Weights of a small GPT-style language model, trained from scratch on English Wikipedia: MLP 768 tanh GELU, 4898 steps.
Each number is 128 + 24 x the weight over the matrix's rms, rounded and kept within 0 to 255. Layers, rows and columns count from 0.

# layer 5 MLP down (transposed), 768x192, rms 0.0852, rows 329-397, columns 96-143
[[ 87 127 104  88 147 143 142 119 122 118 103 126 160 149 141 139 146 104 138 147 165 130 153 141 114 105 140 131 154 170 130  66 126 118 120 133 185 112 134 134 144 148 109 125 107 120 150 115]
 [121 152 102  80 124 119 153 131 140 142 129 141 132 103 114 130 141 163 141 127 148 130 168 120 119 103 139 119 133 135 150 120 118 165 115 165 146  95 133 120 150 162 152 126 142 126 138 105]
 [ 95 131 164 158  91 115 109  92  99 127 123 103 180  85 126 120 111 139 143 164  89 156 143 131 109 132 147 137 104 100 130 172 117 133 168  94 140 126 106 111 136 164  82 120 118 193 145 135]
 [126 138 110 104 127 118 137  94  96 130 105 123 120 103 131 156 162 106  92 122  89 142 135 119 113 161  95 144 148 112 135 163 151  84 116  94  97 137 143 123  91 106 141 109  98 105 111 113]
 [135 179 112  97 126  99 118 128 132 107 154  98 108 148 101 100 133 146  90 120 158 156 100 155 110 124 118 115 162  78 114 123 104 106 127 162 112 197 129 114 118 148 175  56 122 145 152 146]
 [200  88 124 103  97 125 155 122 127 161 143 126 218 106 125 106 135 133 129 110 101 102 119 104 132 135 115  65 185 139  78 122 117 151 129 171 111 122 134 122 107  71 165 114 128 117 124 134]
 [132  97 128 169 133  94  90 126 157 161 101 162 131 114 159 155 149 117 105 146  60 149 107 181 120 147 128  89 143 154  81 107 120 149  95 183 149 110 133  96  89 128 120  73 127 154  96  59]
 [175 118 123 136 104 152  95  95 147 117 151 143 112 128 105 134 124  90  67 136 163  77 167 126 136 119 136  56 144 117  84  98 142 119  78 156 138 149  88 152 140 139  92 125 109 143 144 148]
 [117 141 207 154 124 146 140 116 123 100 154 105 171 168 150 138 134  78 134  94  72 107 103 120 134 144 127 135 103 106 120 123 133  98 141 108 148 149 142 132 152 124  77 146 132 185 142 163]
 [142 153 116  92 152 143 174 130 154 153 132 123  97 141 156 111 156 126 129  48 102 129 150  78  74 159 102 125 126 105 165 128 112 106 113 142 158 139 124 101 171  95 125 132 147 101  78 123]
 [145 159 137 152 141 126 131 174 139 162 136 129 152 140 103 150 173 104  82  95 113 115 131 153 152 141 139 112 104 144 102 161 135 139 129 125 113  87 135 103 123 203 179 121 162 110 120 159]
 [151 123 102 157 132 168 108 120 128 121 132 120 135 136  89 113 172 128 146 160 159  68 154 123 120 125 127 146 134 106 122 131 156 121 117 114 129 133 168 140 123 133 142 107 117 149 101 154]
 [144 120  61 140 152 132 129  42  90 134 147 155 143  85 155 133 154 122 119 121 123 131 146 118 127 140 120 119 163 104 115 116 112 145 108 108  99  88 143 130 137 124 147 146 118 179 161 142]
 [141 134 104 130 135 145 114 129 131 157 180 112 117 126 124 153 183 115 141 108 126 101 117 168 168 136 123 114 153 122  84 129 171 121 167 125 153  99 127  75 163 132 108 122 137 108 105 147]
 [101  93 107 117 152 117 119 133 126 110 109  80 133 146  93  95 143 133 143 120  84 150 144 121 158 136 148 134 141 134 110 107 157 121 126 134 126 137 140 137  94 149 159 135 117 123 150 122]
 [105 123 128 110 141 138 132 113 137  64 108 107  73 132 118 122 153 143 122 124 109 146 153 138 158 104 120  97 153 131 149 128 151 138 140 163 155  99 110 114 129 190 149  91 133 182 129  86]
 [ 99 130 136 116 128 173  48 135 106 155 102 152 137 179 123 144 125  92 144 137 141  85 169 123 107 158 115 110 135 183 151 176 148 147 175 102  90 108 146 146 143 127 139 165 102 140 146  84]
 [137 122  98 133 141 133 163 116 125 123 132 104  93 103 132 118 156 137 178 147 166 147 130 162 133  87 131 123 115 148 110  96 124 107 104 139 143 168 107 123  97 129  78 160  84 116 142 101]
 [106 126 142 106 126 147 139 106 163 126 122 101  91 151 111 129 121 116 126 139 146 134 135 141 172 115 122  87 111 163 105 103 158 103 123 116 165 139 141  99  95 130 125 134 139  79 194 125]
 [116 125 140 129 143 122 101 141 128 124 166 143 135 127 132 140 156 149 112 134 124 135 109 134 108 149 111 145 145 140 123 126 143 125 129 140 126 128 119 139 131 108 161 115 116 118 110 148]
 [ 81 104  81 148 120  84 114 115 129 113  98 124 132 112 133 155 131 157 154 113 129 124 149 145  90 103 146 120 155  99 127 113 138 124 162 114 134 121 123  57 116 110 127 118 128 147 101 115]
 [131 121  72  83 156 144 124 127 120 117  94 141 164 124 119 145 130 144 114 135 146 132  96 106 176 169 165 179 127 140 106  70 136 128  93 100 121 112  86  88 119 133 179 146 164 117 154 118]
 [123 112  67 150  97  83 152 149 105  99 129 163 193 128  95 139  86 103 137 137 129 189 161 123 140 154  65 116 119 115  79  99 125 128 104 149 114  87 121 139  80 120 129 147 123 127 160 152]
 [107 104 132 114 145 111 132 164 131  99 159  94 127 112 162 126 123 127 135 155 126 124 118 143 116 123 127 128 147 173 140 182 108 124  97 150 105 168  97  72  94 133 139 167 126 141 117  97]
 [117 122 100 151 115 138 125 126 125 166 122 141 166 109 105 128 124 104 156 112 144 139 163  86 144 125 135 114 141 114 150 120 151 139 139 130 119 129 105 121 100 124  99 123 140 116 120 152]
 [118 139 113 165 137  99 127 113 105 121 101 138 126 183 145 120 103 137 123  98 168  76 138 122 109 135 124 133 129 142 143 139 130 142 101 124 147 103  99 154 137 171 169 132  99 139 153 112]
 [104 120 117 131 117 154 112 142 113 131 114 108 164 141 145  95 129 118 104 126  89 115 143 132 106 109 135 138 108  98 103 138 131  93 100 136 173  82 112 133 130 138 186 132 160 153 127 119]
 [124 103 168 139 147 143 131  76 136 101 129 101 182 103 119 157  98  78 112 128 158 143 149 145  74 138 139 135 120 103 133  77 130 127 143 113 165 128 148 134 121 112 127 115 152 143 139 143]
 [106 133  97 142  89  99  99  89 149 160 135 108 146 138  75 142 118 104 121 125 149 146 108 140 130  80 151 151 134 143 113 126 149 117 133  82  99 157 156 116 117  92 173 179 115 141 122 121]
 [156  95 139 119  92 127 114 163 117 123 112 163 153 153 116 113 185 152 108 137 108 104 166 112 172 143 150 108 161 125 145 125 115 180 123 181 129 132 128  92 129 177 137 176 110 131 118 103]
 [122  87 113 119 128 142  64 150 112 155 128 138  92 121 144 124 116 163 152 157 118  96 126 126 135 111 139 136 119 106 155 146 134  77 148  88 144 149 111 124 149 174 159 131 146  91 137 103]
 [128 112 120 126 129 154 165 159 146 113  88 137 103 142 110 169 126  68 129 136 130 129 114 163 142 144  81 132 118 136 183 107 133 123 134 148 106 128 123 139  97 122 171 131 111 180 105 176]
 [122 144 139 127 146 142  46  93 102  98 102  93 131 126 133 147 131 124 162 164 159 146 139  73 139 107 151 173 118 147 191 149 108 120 113 156 118 141 113 131 155 123 133 136 147 129 121 138]
 [ 99 125 150 137 107 126 138 105 113  99 103 127 128 132 146 146 149  80 194 136 136 132 120 131 131 113 120 144 159 168 112 147 109  52 133 107 105 125  68 117 192 136 126 149 151 138 127 118]
 [168 108 104 101 106 135 137 126 112 102 109 111 134 130 121 152 101 108 109 146 120 114 119 166 111 153  84 145  68 110 102 137 133 120 117 105 145 133 128 137  92 131 152 103 115 164 170  93]
 [132 139  78 109 110 123 124 134 111 149 102 164 131 169  49 116 115 168 132 168 138 144 146 160 125 141 150 119 134 129 135 133  59 125 126 100 134 140 131 131  78  98 130 136 104 111 119 141]
 [119 132 159  98 165 104 150 160 127 161 138 140 158 114 142 129 132 140 125 133  85 172 158 147 116 123 170 117 130 124 128  96 151  96 169 115 140  99 125 150 126 136 111  72 144 151  87 122]
 [ 78 105 137 154 102 140 133 123 124 138 134 149 118 157  87 134 137 135 123 110 149 166 133 135 155 103 109 110 138 119 155 124 126  79 109 119 142 130  99 119 138 157 113 118 110 103 140 124]
 [137 113 103 100 141 111 142 143 152  99 140 136 139 127 127 121 159 121 124 145 125 114 119 137 125 136 101 136 112 152 154  90 127 119 125 143 189 111 141 165 113 118 162 126  85 109 165 125]
 [135 148  73 145 152 166 132  97 113 129 113 119 136 137 125 140 139 107 142 128 110 140 110 147  88 118 112 110 151 140  74 118 100 133 138 103 106 127 152 138 147 115 143 129 152 154  67  96]
 [139 136  92 147 145 118 131 116 104 121 121 103 116  87 136  36 155 137 136 123 135 142  95 128 141 141 160 129 128 143 133 134 137 131  81 125  98  97 180 161 159 186 142 155 115 172 136 113]
 [118 139 107 141  74 158 127 122  93 205 126 124 132 150  88 160 122 103 129  92 139 191 188  89 129 116 118 101 183 145 103  80 104  44 156  90  80 160 124  59 107  69 127 130 159 107 100 139]
 [156 108 121 114 117  97 139 158 109 113 128 136 112  75 141 132 167 156 130 141 125 129 150 145 126 148 158 122 111 128 138 124 141 116 120 130 125 139 155 156 112 135 144 144  95 153 137 129]
 [124 143 158  88 154 116 123 131 149 136  95 125 196 128 199 119 116 111 121 113 100 105 132 111 144 115 112 133 118 109 127 136 153 110  95 110  72  62  99 153 119 113 130 107 136 111 173 112]
 [105 111 127 136 154 121 130 141 125 116 165 117 116 106 183 102 111 107 127  58 122  93 119 135  96 127 137 157 139 150  85 142  87 118 110 169 125 139 116 154  92  90 123  70 127 132 144  99]
 [130 127 101  95 113 136 104 154 127 160 117 140 127 146 104 117  72 137 144 135 122 146 146 147 132 152 129 115 121 159 119  86 122 140 147 132 102 113 129 165 116  82 121 127 129 142 109  84]
 [ 98 135 134 112 130 139 152 140 140 133 141  78 118 156 116 114 143 123 142  97 102 138 160 147 121 161 111 140  82 143 136 131 148  81 149 128 124 161 158 123 132 121 152 142 106  95 117 134]
 [111 117 147 146 147  96 109 106 101 121 115 125 109 147 125 117 155  98 165 113 122 169 104 115 158 153  97 163  99 124 154 145 112 143 135  90 119 120 141 123  95  99 156 156 137 108 185 168]
 [146 130 120  96 126  95 118 154 150  89 125 126 177 152  87  88 157 103 108 129 150 139 134  61 169 176 147 109  84 111 175 107  44 166  49 132 118 126 114 117 162 164 120 151 150 106 182 125]
 [153 146 129 170 101 159 132 145 127 153  99 102 173 142 118 104 127 130  99 110 133 119 116 110 109 116  83 142  97 124 102 106 144 116 106 129 164  75 165 158 132 116 112 115 173  95 165 148]
 [144 110 114 137 117 126 141 153 132 155 132 110 134 120 107 132 126 129 147 139 110 133 116 110 135 121  87 123 144 129 128 120 129 134 121 162 136  87 144 127 116 153 153 158 120 122 156 133]
 [116 121 125 126 133 148 118  87 126 136 163 119 183 134 122 135 132 153 107 145 145 109 108 135 161 162 120 100 110 144 156 122 111 103 147 120 125 111 148  72 108 162  78 149 205 140  72 132]
 [103 157 158 137  85 103 108 117 172  85 119 146 115 112 110 144  81 147 202 159 156 135 122 100 162 149 139 116  98 110 143 142 126 154 137 119 104 133 138 120 135 115 123 123 111 155 202 161]
 [148 136 121 116 126 122 113 133 141 107 109  65 165 165  98 117 125 124 150  94 102 134 145 143 131 137 159 115 163 134 167 128 124 120 139 142 105  93  74 102 108 135  93 140 142 155 119 145]
 [110 157  86 123 117 134 106 109 125 129 168 112 140 121  95 135 137 158 179 154 135 145 117 128  99 124 140 116 120  77 123  66 106  90 120 168  90 124  90 127 138 115 152 154 133 107 130  97]
 [125 134 118 167 122 111 103 136 151 150 135 160 159 132 116 136  88 133 147 147 129 101 129 120 102 121 158 177 138 135 136 126 137 111  88 150 146 116 112  89  58 152 200 140 111  96 128 129]
 [125 112 130 183  51 138 116 157 139 163 146 154 156  97 126 102 131 169 154  94  97 164 125 104 152 127 138 146 136 112 112 165 120  96 137 139 139  87 145 180 144 108  86 113 140 165 120  70]
 [103 113 178 134 133 102  84 105 140 131  95 143 130 114 129 140 138 128 119 111 111  92 133 111 123 101  73 175 124 145 135 129 134 177 112 133  76 113 154 134 173 136 119 152 130 117  68 115]
 [151 130 150 126 154 151 135  98 135 121  81 135  87 113 122 111 169 109 135  78 141  91 152 145 113 130  74 130  92 126  80 156 139 144 145 125 120 118 111 136 116 157 155 138 153 116 187 162]
 [177 129 136 150 144 124 147  98 124 153 163 151 142 112 125 145 107 103 112 161 147  86 116 131 115 140 165 193 103  97 127 119 120 147 124 106  93 153  81  83 180 129 114 165 111 114 134 111]
 [158 105 149  88 127  72 134 140 133  88 113 112  81 144 136 133 120 131 146 123 152 144 122 147 126 156 137 128 143  36 166 129 138 174  82 152 130 157 115 109 133 123  92 117  78 155 114 128]
 [115 122 137 150 136 154 108  93 110 132  74 117  89 125  83 165 156  74 119 129 182 116 137 187 135 106 125 111 152 133 108 110 131 151 120  35 119 138 110 110 161 157 137 181 122 136 132 173]
 [133 115  75 115 101 142 115  96 132 100 122 142 144 134 100 106 129  97 125 133 158 118 130 123 139  79 127 164 136 104 151 123 161 153 108 127 129  95 127 136 138 124 187 156 152 120 166 135]
 [168 119 108  69 168 128 114 106 174 121 147 163 120 183  87 150 134 151 147 121  97 155 116 162 129 120  70 121 106 142 171 100 119 120 104 113  77 134 155 129 115 126 100 122 128 152 109 150]
 [130 130 162  79 135 108 101 115 116 152 130 109 159 116 136  81  83 132 165 134 157 132  99 154 141 105 162 141 124  91  96 123  98 132 113 138 107 195 114 143 150 151  77 134 132 175 127 115]
 [120 142 144 128 159 117 121 153 111 168 153 135 108 105 116 154 130 131  65 138  98 134 132 129 165 162 103 115 154 116 137 108 139 143 164  94 136 120 160 112 107 113 155  88 119 115 147 121]
 [134 114 117  75 149 153 148 122 139 149 114 136 154 103 112 146 156 129 152 131 160 136 133 144 135 153 128 141 126 165  61 100  84 122  99  96 117 150 134 141 119 127 135 130 174 124 111 117]
 [143 124 142 105 114 142 122 132 126 140 108 155 107 115 103 122  80 121 136 149 135  89  83 174 142 125 136 114 149 124  88 105 105 152 159 114  36 158 121 115 177 147 161 107 146 129  90 158]
 [125 120 145  90 111 131 133 132 113 142 168 118 162 131 125  97 132 109  97 117 133 117 128 157 157 161 134 139 128 155 136 122 158 139 132 142 136 128 125 101 151 165 123 125 123 155 124 163]]
# layer 5 MLP up, 768x192, rms 0.0899, rows 330-398, columns 96-143
[[134 108 118 121 141 154 120 132 164  96  84 122 138 121  97 142 148  93 134 142 118 131 157 141 119 114 137  77 133 110 116 216 134  91 122 109 143 115 142 160 125 124 111 130  85  98 119  94]
 [127 115 111 146 120 129 116 149 128 136  94 147 130 135 130 130 150 152  73  80 159  90 139 103 128 107  97 131 125 128 159 102 150 148  90 119 124 119 120 174 143 112 158 125 123 152 125  96]
 [136 137 129 134 149 104 129 149 104 128 139 118 114 140 132 108 158 158  89 114 141 123 167 117 145 140 113 135  96 126 108 132 125 149 109 126 130 137 106  60 118 134 130 180 140 137 115 118]
 [123 110 118 123  90 122 145 121 148 126 130 122 122 100 141 153 126 125 123 127 114 157 125 104 154 128 117 167 135 115 148 136 118 167 146 111 173 121 110 147 104  94 139 151 120 133  87 144]
 [151 113 131 155 147 116 164 165 188 140 112 134 119 122  67 118 123 117 129 118 113 141  96 139 112 131 108  91 165 133 104 144 133 128 194 140 164 136 171 122 158  84 153 182 127 100 192 153]
 [116 131 135 129 105 134 162 108 178 125 108 153 139 149 126 172 139 138  94 113 106 141 129 122 117 123 153 112 133 152 105 131 118 155 156 114  98 111 144  79 126  93 106 118  96 154 169 125]
 [104 130 165 130 136 137  98 115  72 122 130  96 165 124 128  88 115 114 150 127  94  89 145 141 116 148 149 157  90  94 127 147 133 160 128 101 120 122 138 115 120 151 148 107 138 134 110 126]
 [132 137  97 105 133 193 141 154 105 139  79 156 134 176 128 179 151 125 117  85 134 119 134 114 101 100 124 135 145 106 127 115 145 101 160 121 156  88  91 151 115 135 136  71 139 133 112 112]
 [ 68 149 119  78 113 151 149 119 100 111 101 131 155 135 138  96 126 109 145 116  67  84  66 166 114 136 116 122 141 112 124 126 150  99 158 148 122  95 125 126 124 102 177 137  93 130 122  90]
 [164  93 140  63 119 164 141 178 127 108 105 134 113 125 152 139  94 118 139  68 118 118 115 161  97 175  93  96 100 100 148 157  95 118  93 101 137 107 186 133 112 127 181 112 106 114 127 150]
 [145  88 148 155 113  96 148 145 101 146 110 121 150 103 150  90 113 125  81 135 120 134 112 117 123 107 129 178 143 143 141 131 131 147 101 159 149 110 138 111 149 132 139 136 148 129 119 107]
 [ 90 123 174 126  96 140 105 157 157 127 115 149  79 166 154 143 114 111  99 198 138 114 100 124 110 151 105 148 138 122  75 104 113 140 168 177 116 132 125 113 139 146 143 140 151 152 103 125]
 [111 166 151 119 107 158 130 122 179 122 126 171 160 157 128 113 155 153 102 123 137 170 142 117 109 153 155 141 159 144  95 161 142 113 102 109 109  73 149 111 182 129  75 154  91 103 150 100]
 [ 59 128 119 144 120 128 101 145  85 181 195 117 137 113 124 144 146 147 135 120 135 137 144 128 120 162  92 103 103 120 159 135 116 137 132 126 133 137 116  91 175 140 145 150 127 147 151 131]
 [111 166 132 155 160 136 136 120 132 163 103 141 177 166 137  77 168 129 101 110 157 111 129 111 106 115  52 133  89 138 139 145 167 109 145 190 141 103 106  99 132 151 132  92 131  51 143  58]
 [ 93 142 120 127 134 117 150 164 146 130 139  93 152 111 121  95 103 169 127  95 125 142 118 150 130 124 127 114 135 111  69 158 112 135 121 119 106 116 152 129 148  99 120 126 165  43 138 165]
 [ 87 136 137 129  92  95 107 187 110 153 130 145 140 144 107 103 124  94 102 128 109 153  87  62 127 126 127 110 116 116 135 134 122 137 130 151 119 165 190 133 151 100 134 105 139 123  82 113]
 [151 116 127 115 123 116  99 110 131 122  97 161 180 146 143 131 147 101 143  88 102 116 126 129 101 130 152 164 188 145 128 151 140 110 143 144 121 118 112 130 131 118 122 124 129 151  84 138]
 [147 121 125 112  90 155 154 124 152 127 155 110 146 145 165 139 100 121 172 109 110 114 147 123 107 106 176 108 131 125 107 104 123 100 133 126 136  84 138 152 135 117  90 150 127 120  87 150]
 [147 148 139 120  93 128 121 128 135 149 136 126 127 141 145 139 148  92 124 121 117 111 121 110 139 146 117 109 153 129 108 126 118 136 141 130 104 152 138 134 169 163 128 138 137 131 125 108]
 [129 155 151 113 132 117 142 145 151 122 194 120 114 113 138 153 159 105 170 135 129 120 112 128 123 142  86 157  86 108 106 117 116 157 115  81 145 142 130 114 157  98 130 179  98 115 116 103]
 [147 102 152 141 169 139 131 125 167 127 162  87 128 170 130 123 165 141 119 153  59 133 107 106 146 116 144 160 143  74 113 131 129 106 178 128 108 114 106 107 131 206 143 145 163 130 131  91]
 [119 145 161 123 159 130 125 110 136 134 153 147 122 143 141 122 110 143 109  55 161 127 122 125 126 143  99 127 130 163  99 167 127 112 117 126 125 115 147 162  91 126 149 159 140 178  74  96]
 [125 134 112 117 136 114 128 127 159 150 141 112  91  83 140 120 191 129 128 142 122 115  94 176 126 179 161 128 123 111 124 119 106  80 104 107 145 138 165 133 151 101 153  74 113 138  77 125]
 [169 155 112 131 141  87 132 134 155 105 149 123  93 153 135 181 170 168 121  99 138 156 105 131 109 131 109 104 133 127 134 135 157 116 144 144 119 146 142 178 100 132 156  87  95 160 102 106]
 [141 140 150 154 130 107 115 112 135 127 127 175 154 176 169 112 112 188 117 123 143 142 156 134 105 134 154 113 103 105 144 101  77 141  92  98 149 146 132 108 146 122 140 148 132 109 123  94]
 [160 127 145 112 132 145 129 123  96 102 140 108 110 152 108  72 158 175  91 145 114  88  98 164 127 147  92 128 174 145  88 222 136 119 145  99 119 123 156 168 170 135 152  78 136 105 128 101]
 [124 101  95 118 118 144 120 129 156 130  94 140 146 112  92 115 137 121 133 143  92 118 122 123 143 160 129 163 110  90 144  98 141  98 104 103 116 158 110 131 113 193 140 122 139 130  70 110]
 [128 106 158 122  99 107 147 102 163 105 153  99 177  97 105 141 138 181 101  82  95 131 126 108  87 122 124 131 104 149  97 113 145 116 141 119 106 108 101 142 131 121 103  90  90 191 123 135]
 [151 128  88 115 102 150 145 118 144  79 135 131 170 149  94 127 134 117 154  98 118 146 116 142 125 104 139 134 168 154 134 109 145 158 132 173  89 105 144 136  95 111 121 126 168 127 110 148]
 [126 131 126 145 118 105  97 118 136 148 126 143 120 159 136 118 138 130 112 140 135 108 151 109 121 114 125 149 141 130 146 154 150 141 118  98 150 130 151 133 162 147 102 125 127 119 119  93]
 [122 101 139 158 102 148 184 166 108 116 140 116  87  96 106 170 130 130 103  81 122 109 141 112 125 158 112 104 165 110 145 156 131  93  95 120 128 117 165 145 158  50 132 119  92 119 135 168]
 [ 85 121  83 142 133 145  75 153 139 160 161 108 133  99 123 106 116 132 122 116 116 121 134 139 140 133 138 112 134 134 133 131 150 157 115 122 132 131 145 168 138 149 120 161 114 123 131 126]
 [ 94 159 118 142 132 117 126 124 137  95 110 132  85  99 120 163 147 143 125  93 106 128 119 135 130 132 117 108 177 143 134 147 166 107 122 161 143 119 160 152 163 169 126 122 154 127  93 141]
 [111 102 155 160 168 103 119 133 132 200 118 133 113  92 123 119 139 134 136 101 125 105 148 123 152 126 139 121 153 143 119 138 158 139 173 183 158 126 125 117 118 158 144 122 124  86 178 101]
 [129 120 166 176 123 107  75 124 141  96 151 121 117 113 146  93 127 163 112 156 129 117 119 127 140 132 105 136 103 143 102 126 172 124 128 157 175 146 133 123 122 126  89 135  98  51 131 127]
 [150 120  91 117 172 151 149 155 119 158 165  65 144 123 124 123 128 152 154 125 118  88 113  77 118 152 149 126 114 105 109 154  92 147 148 108 100 119 143 144 132 134  88 145  87 143  90 107]
 [ 93 129 109 135 128 108 120 168 131 145 115 114  81 152 133 154 108  86 164 130 142 113 111 105 121 131 157  98 174  95 136 100 104 106 160 115 141  82 140 105 121 153  80 119 156  80 144 157]
 [110 105 155 116  87 131  83 141 144 124 107 120  99 118 137  85  83 113 123 119 126  74  91 125 148 131  90 164 154 162 123 108 148 174 103 109 128 145  89  92 169 145 150 158  91 104 131 117]
 [139 137 157 130 118 156 101 157 156 100 154 154 119 130 138 189 108 119 131 102 114  76 128 119 130  92 124 135 129 152 133 108  95 156 188 126 117 151 152 131 132 118 145 139 104 145  92 117]
 [117 129 157 164 145 125 117 111 150 127 158 159 107 126 149 108 130 130 122 159 135  72 116 128 118 152 151 143  93 106 142 177 149 150  92 132 123  97  98 180 145 148 134 115  91 133 164  97]
 [ 88 131  97 123 104 158 113  97 122 117 126 146 134 144 149 129 128 140 107 149 132 138 110 141 128 134 155 121 135 157 114 129 136 161 129 103 114 181 100  72 116 127 107 157 137 124 136 120]
 [113 125  88 116 106 111  95 123 109 143 141 145 116 155 138 153 155 134 138 129 124 133 157 146 151 143 131 121 141 129 108 132 147 165 194 148 142 118 140 132 139 123 162 142 174 121  76 112]
 [149 100 139 128 129  97  89 142 153  85 115 148  98 118 152 147 140 138 139 134 130 120 155  79  92 136 114  85 118 119 143 132 119 157 104 154 136 140 132 108 124 140 157 152 124 116 129 145]
 [ 91 107 128 178 120 145 153 127 134 100 105 153 127 116 141 118 135 136 112 143 143 106 152 100  93 142 122 106 137 153 130 153 112  99 120 110 152  96 154 121 119 140 101 136 124 115 162 122]
 [131 133 141 166 100 161 115 100 127 144 148 126 146 141 131 127 146 132 124  99  96 113 137 102 106 118 173 140 140 138 108 161 172 121 124 131 155 119 104 162 124 154 141 142 143 106 121 125]
 [123 120 142 145  68 136 121 132 132 117 112 169  99 127 129 157  94 115 154 133 126 134 110 132  86 114  91 126 104  83  73 143 107 146 156 169 136 143 123 164 161 120 113 121 153 155 132 130]
 [104 178 103 135 111 110 103 146 135 128 175  94 194 119 140 151 119 140  88 115 144 120 156 116 153 130 169 169 135 121 128 111 113 111 134  90 100 107 124 130 139 151 138 157 120  68 141 111]
 [132 171 120 118 108 132 173 140 146 101 107 103 171 136 157 135  98 141  99 108 148 126 168 144 148 121 160 115 133 111 136 133 104 107 148 106 143 130 147  95  76 137  97 156 133 137 117 108]
 [125 111 112 118 107 135 135 126 144 153 162 131 146 143 144 155 117 122 118 135 132 123  95 124 113 154 163 118 124 123 185 121 154 117 134 129 122 125 119 127 141 110 139 141 121 139 140 103]
 [134  89 155 145 171 147 165 159 115 137 129 103 144 136 172 163 132 117 153 152 131 169 136  85 137 122 115  81 138  76 136 102  91 122 134 153 126 102 152 116 146 127 137 155 120 113 113 114]
 [127 146 152 141 151 147 172 131 152 135 180 122 143 160 155 121 164 118 139 177 138 140 135 158 120 107  75 146 114 187  94 182 133  91 157 100  96 112 128 147 121 145 158 115  85 125 143  83]
 [ 94 106  87 145 127 151 135  99 128 120  92 160 134 138 168 119 184 148 147 154 160 121 151 152 120 167 137 160 155 150 121 119 116 123 162  95 144 142 138 177 129  83 107 122  98 142 137 104]
 [158 161 154 153 117 130 129 150 182 118  97 117 108  91 152 104 104 128 121 133  96 110 116 121 130 142  89 127 142 132 109 172 131 111 150 137 132 133 134  96 117 127 134 125 147 157 131 167]
 [ 84 116  88  91 109 128 131 123 142 191 104 170  90 112 101  71 152 134 117 114 162 135 129 150 138 105 146 113 204 138 122 132 167 130 140 144 156 160 150 109 128  94 116 145 156 146  82 159]
 [133 130 126 119 118 159 172 115  96 126 140 128 121 151 143 126 126  99 116 132 154 112  94 136 123 156 161 102 118 131 114 118 156 120 133 118 139 102 150 157 137 101 113 116 133 136 130 147]
 [109  83 128 105 129 176 111 121 142 139 174 126 174 129 117 116 115 182 138  90 134 131 105 115 188 106 152 137 124 116 139  82  99 106 162 123 117 120 121 108 132 151 130  80 102 149 182 154]
 [144 157 111 123 143 150 129 126 134 153 142 135  90  99 144 148 129 145 120 119 131 108 131 125 146 149 113  98 142 135 153 117 136 147 154 116 121 145 152  83 103 126  88 127 112 125  72  98]
 [ 78 133 122 150 135 152 145 135  95 136 140 102 143 149 127 154 120 109 155  85 110 143 137 116  74  81 137 162 137 167 136 113 152 110 122 153 158 120 106 170 123 128 127 139 130 159  81  94]
 [151 109 123 134 125  99 124 125 125 149 139 158 134  94 140 103 110 129 109 130 107 111 101 109 111 131 143 125 118 147  91 130 140 111 157 109 130  98 147 118 154 142 133 155 162 139 129  98]
 [137 199 148 130 131 147 156 150 129 103 103 120  90 102 110 106 163 124 125 116 122 110 121  93 123 100 118  97 149 115 148 142  98 122 136 141 113 105 158  91 148 141 112 168 153 170  79 113]
 [113 151 127 136  96 139 130 121 136 142 107 170 146 143 133 121 136 192 113 112 154 145 143 151 111 119 128 116 146 136 146 124  89 137 159 126 142 110 134 141 137  97 146  76 121 148  83 135]
 [131 105 163 114 105  93  94 153 108 111 102 128 108 156 139 142 131 142 128 108 173 128  76 123 123 132 107 120 101 140 136 127 158 140 158 125 122 119 100  87 147  80 139 115 177 121 108 102]
 [129  73 151 131 119 133 126 180  91 168 128  91 103 137 118 152 145 114  94 103 122  77 165 113  81 108 127 118 104 175 153 147 115 142 114 161 132 127 108 142 112 125 137  75  82 115 135 143]
 [126 141 107 169 113  94 140 117 157 116 129 154 155 141 152 167 130 117 146 108 135 159  76 157  68 119 139 157  97 148 102 134 104 115  89 124 132 153  94 162 146 145 118 120 104 134 135 143]
 [109  94 135 107 138 111  80 141 125 105 161 123 138 138 139 100 150 144 122 102 127 139 130 157 133 139 119 138 112 128 133 165  87  78 146 130 140 122 163 165 133 137 138 117 126 129 126 138]
 [137 144 129 143 121 141 126 159 190 129 137 140  85 153 110 103 134 114 104 113 147  72  88 133 103 108 137 107 138 156 111 143 133 173 128  83  99 110 109 114 127 152 109 125 129 118 101 121]
 [133 113 136 139  79 149 116 126 133 139 110 116  90 162 114  80 157 139 110 185 152 108 112 150 118 101 113 125 110 106  86 105 109 151 136 149 140 107 143 169 114 147 112 112 117 126 111 168]
 [133 109 142 108 123 123 143 148  94 156 138 132 110 112 170 148 110  84  93 128  72 106 164 147 126 164 108 110  85  96 137 125 185 135 125 179 117 124 140 182 100 152 138  66 112 138 152 130]]